{"num_hidden_layers": 15, "hidden_size": 64, "num_attention_heads": 1, "num_key_value_heads": 1, "head_dim": 64, "intermediate_size": 256, "vocab_size": 8192, "hidden_act": "squared_relu", "norm": "rmsnorm", "norm_place": "pre", "norm_eps": 1e-06, "positions": "rope", "rope_theta": 10000.0, "rope_fraction": 0.25, "qk_norm": true, "attn_scale": 0.177, "bias": "none", "tie_word_embeddings": false, "parallel_block": true, "extras": ["capped logits"], "init": "normal", "init_std_qkv": 0.102, "init_std_o": 0.0, "init_std_up": 0.102, "init_std_down": 0.0, "optimizer": "soap_variant", "learning_rate": 0.0152, "lr_mult_qkv": 0.5, "beta1": 0.95, "beta2": 0.95, "lr_head": 0.0131, "warmup_steps": 102, "schedule": "wsd", "decay_fraction": 0.696, "decay_shape": "pow", "final_lr_fraction": 0.1, "batch_tokens": 65536, "max_seq_len": 1024, "doc_mask": true, "train_tokens": 150700000, "max_steps": 2300, "dataset": "wikipedia_en"}
Each number is 200 + 40 x the weight over its row's rms, rounded and kept within 0 to 999. Layers, rows and columns count from 0. The size before them is the row's rms in percent of the matrix's.

# layer 2 MLP up, 256x64, rms 0.263, rows 0-42, columns 32-63
099,223,218,235,217,238,205,252,276,153,208,139,258,139,244,222,261,106,165,168,275,199,210,205,269,231,231,191,193,195,195,180,175
095,221,234,172,202,224,190,249,232,198,208,117,248,166,183,220,261,201,186,206,285,144,151,148,223,172,202,275,196,240,201,223,122
096,238,221,205,240,249,224,236,130,139,170,237,198,128,245,167,186,190,188,189,183,231,237,193,233,225,215,240,172,241,202,109,203
131,208,189,285,172,207,206,176,165,197,214,237,125,207,177,236,202,133,146,221,144,226,203,154,214,291,200,164,172,160,201,252,236
120,253,208,219,250,120,122,175,150,194,239,163,204,245,171,217,164,240,149,135,247,213,144,252,199,216,159,218,251,290,161,233,198
060,246,139,217,201,157,224,300,171,206,238,211,166,219,164,185,264,208,151,238,223,257,203,192,175,196,160,226,212,229,161,201,240
108,247,247,179,191,213,166,234,180,189,206,160,206,168,252,203,226,175,154,264,232,198,188,81,219,193,165,222,204,174,254,306,158
079,256,154,202,226,168,231,229,213,226,200,207,256,200,189,204,192,219,207,137,167,220,245,228,215,197,189,199,205,271,199,204,202
063,233,174,313,181,186,181,226,216,178,274,194,225,184,184,136,240,150,150,223,268,283,235,155,206,170,193,210,203,161,243,234,144
114,142,234,146,167,255,203,178,161,207,241,173,229,223,209,225,206,253,164,210,242,206,240,200,223,289,190,178,195,237,196,202,276
098,288,183,210,183,217,169,227,139,210,264,166,172,181,131,269,178,185,168,183,205,259,231,196,223,151,234,95,181,249,146,166,173
046,210,163,215,145,199,144,237,148,196,204,131,185,235,202,212,245,195,140,223,268,173,209,178,216,212,254,200,242,284,192,226,224
104,226,219,242,162,162,116,232,165,186,235,179,206,255,107,162,152,167,224,161,157,175,190,174,201,252,200,176,209,208,234,157,168
106,152,180,203,148,223,224,204,234,231,211,281,174,148,153,203,200,172,171,233,229,231,176,141,216,310,217,224,196,204,168,290,155
104,193,127,181,213,196,189,213,243,137,241,188,195,128,177,224,182,231,183,275,205,260,211,190,198,244,287,141,183,212,214,206,168
107,174,154,218,118,179,144,237,214,212,201,127,227,180,193,146,181,126,179,180,248,147,124,152,236,250,227,220,166,203,213,256,162
064,229,225,216,241,171,193,277,202,187,226,174,102,198,209,215,220,235,198,213,243,256,212,147,188,219,189,198,217,187,209,273,188
090,257,203,239,201,197,135,250,176,246,240,140,216,150,158,186,231,234,210,221,195,205,146,147,168,274,165,198,185,226,236,174,188
094,186,245,223,187,177,231,221,93,240,258,197,117,181,276,182,217,231,146,201,256,244,182,185,158,281,208,286,150,231,212,177,226
083,240,149,175,198,210,168,228,217,227,286,169,278,177,228,200,201,251,142,260,213,251,252,213,193,170,143,172,179,134,222,141,233
098,191,172,273,205,211,196,165,214,211,200,155,233,176,217,160,272,159,188,143,152,228,190,236,188,225,282,153,145,248,225,141,234
124,98,276,191,246,210,138,247,221,157,157,219,152,199,254,216,256,212,230,263,233,253,186,173,193,241,205,222,186,204,184,268,173
058,193,221,230,164,237,116,247,149,224,217,188,228,123,163,184,290,202,147,197,207,268,200,152,136,247,216,211,216,174,218,279,231
114,215,225,230,163,132,204,249,126,189,204,281,161,217,169,156,218,217,175,196,153,266,170,142,217,210,192,190,189,201,145,214,214
117,222,228,217,187,245,276,260,219,202,150,194,240,242,134,304,208,223,186,253,233,190,186,166,247,194,194,237,121,287,161,159,201
100,239,135,287,218,185,154,214,221,180,164,196,192,144,179,140,171,118,107,186,206,174,162,185,194,197,230,180,215,167,185,173,198
118,226,180,195,172,236,186,198,182,220,138,236,246,206,94,260,235,196,155,134,192,195,132,225,156,196,196,205,298,170,159,262,190
099,233,172,204,193,172,163,173,226,286,202,215,229,227,184,142,227,182,113,181,205,265,154,174,190,200,212,207,335,130,161,217,240
109,278,191,201,210,214,278,197,145,270,133,200,176,216,189,186,201,186,149,140,256,299,176,200,103,265,210,231,209,270,246,134,236
058,181,196,179,155,184,188,183,144,160,232,183,235,233,198,231,192,183,202,205,216,211,236,158,202,271,118,199,218,180,180,257,195
069,242,182,230,168,287,165,220,135,151,233,131,199,186,200,196,229,186,256,206,257,257,230,128,251,191,160,192,237,191,189,206,188
114,218,223,167,86,212,182,181,143,247,205,174,202,164,249,187,189,141,238,255,270,199,179,168,163,235,251,243,251,201,154,190,144
116,153,255,190,177,220,144,219,225,275,277,147,236,171,218,244,202,205,212,274,279,243,245,153,193,235,135,185,155,271,227,247,155
118,196,218,220,224,210,200,183,168,256,152,213,204,195,169,74,164,84,177,201,187,190,216,193,186,228,192,225,186,205,282,223,203
111,144,189,276,221,227,164,252,192,188,168,231,208,177,122,227,194,264,251,178,206,251,227,215,194,182,174,281,256,174,123,187,207
103,236,143,198,212,127,199,223,173,249,120,193,243,229,118,212,233,269,124,133,231,178,173,263,228,168,221,231,264,181,197,216,212
108,243,181,266,162,161,206,204,123,234,255,212,108,170,134,228,136,218,189,216,243,254,196,178,241,206,221,158,148,196,176,155,188
099,240,174,210,229,228,205,199,178,272,228,191,177,134,197,173,155,193,214,252,263,181,195,188,96,253,204,230,165,227,234,263,191
095,198,229,263,163,184,197,235,191,201,246,227,250,198,189,191,202,172,208,200,279,219,280,173,235,207,163,171,153,126,121,201,233
114,162,179,163,232,219,188,194,190,276,182,245,242,231,213,200,181,216,144,253,280,290,183,187,203,173,160,187,176,288,127,250,180
051,235,224,226,182,205,226,294,169,148,282,203,215,166,122,235,266,201,183,175,217,221,261,209,164,196,216,181,213,265,141,144,204
100,213,149,190,208,195,186,208,256,213,227,244,137,174,185,148,191,166,226,204,144,221,161,138,233,222,147,131,252,182,160,203,223
091,240,115,200,154,138,233,190,246,183,214,210,143,177,187,131,155,163,211,237,218,248,191,170,253,175,241,193,229,239,181,189,147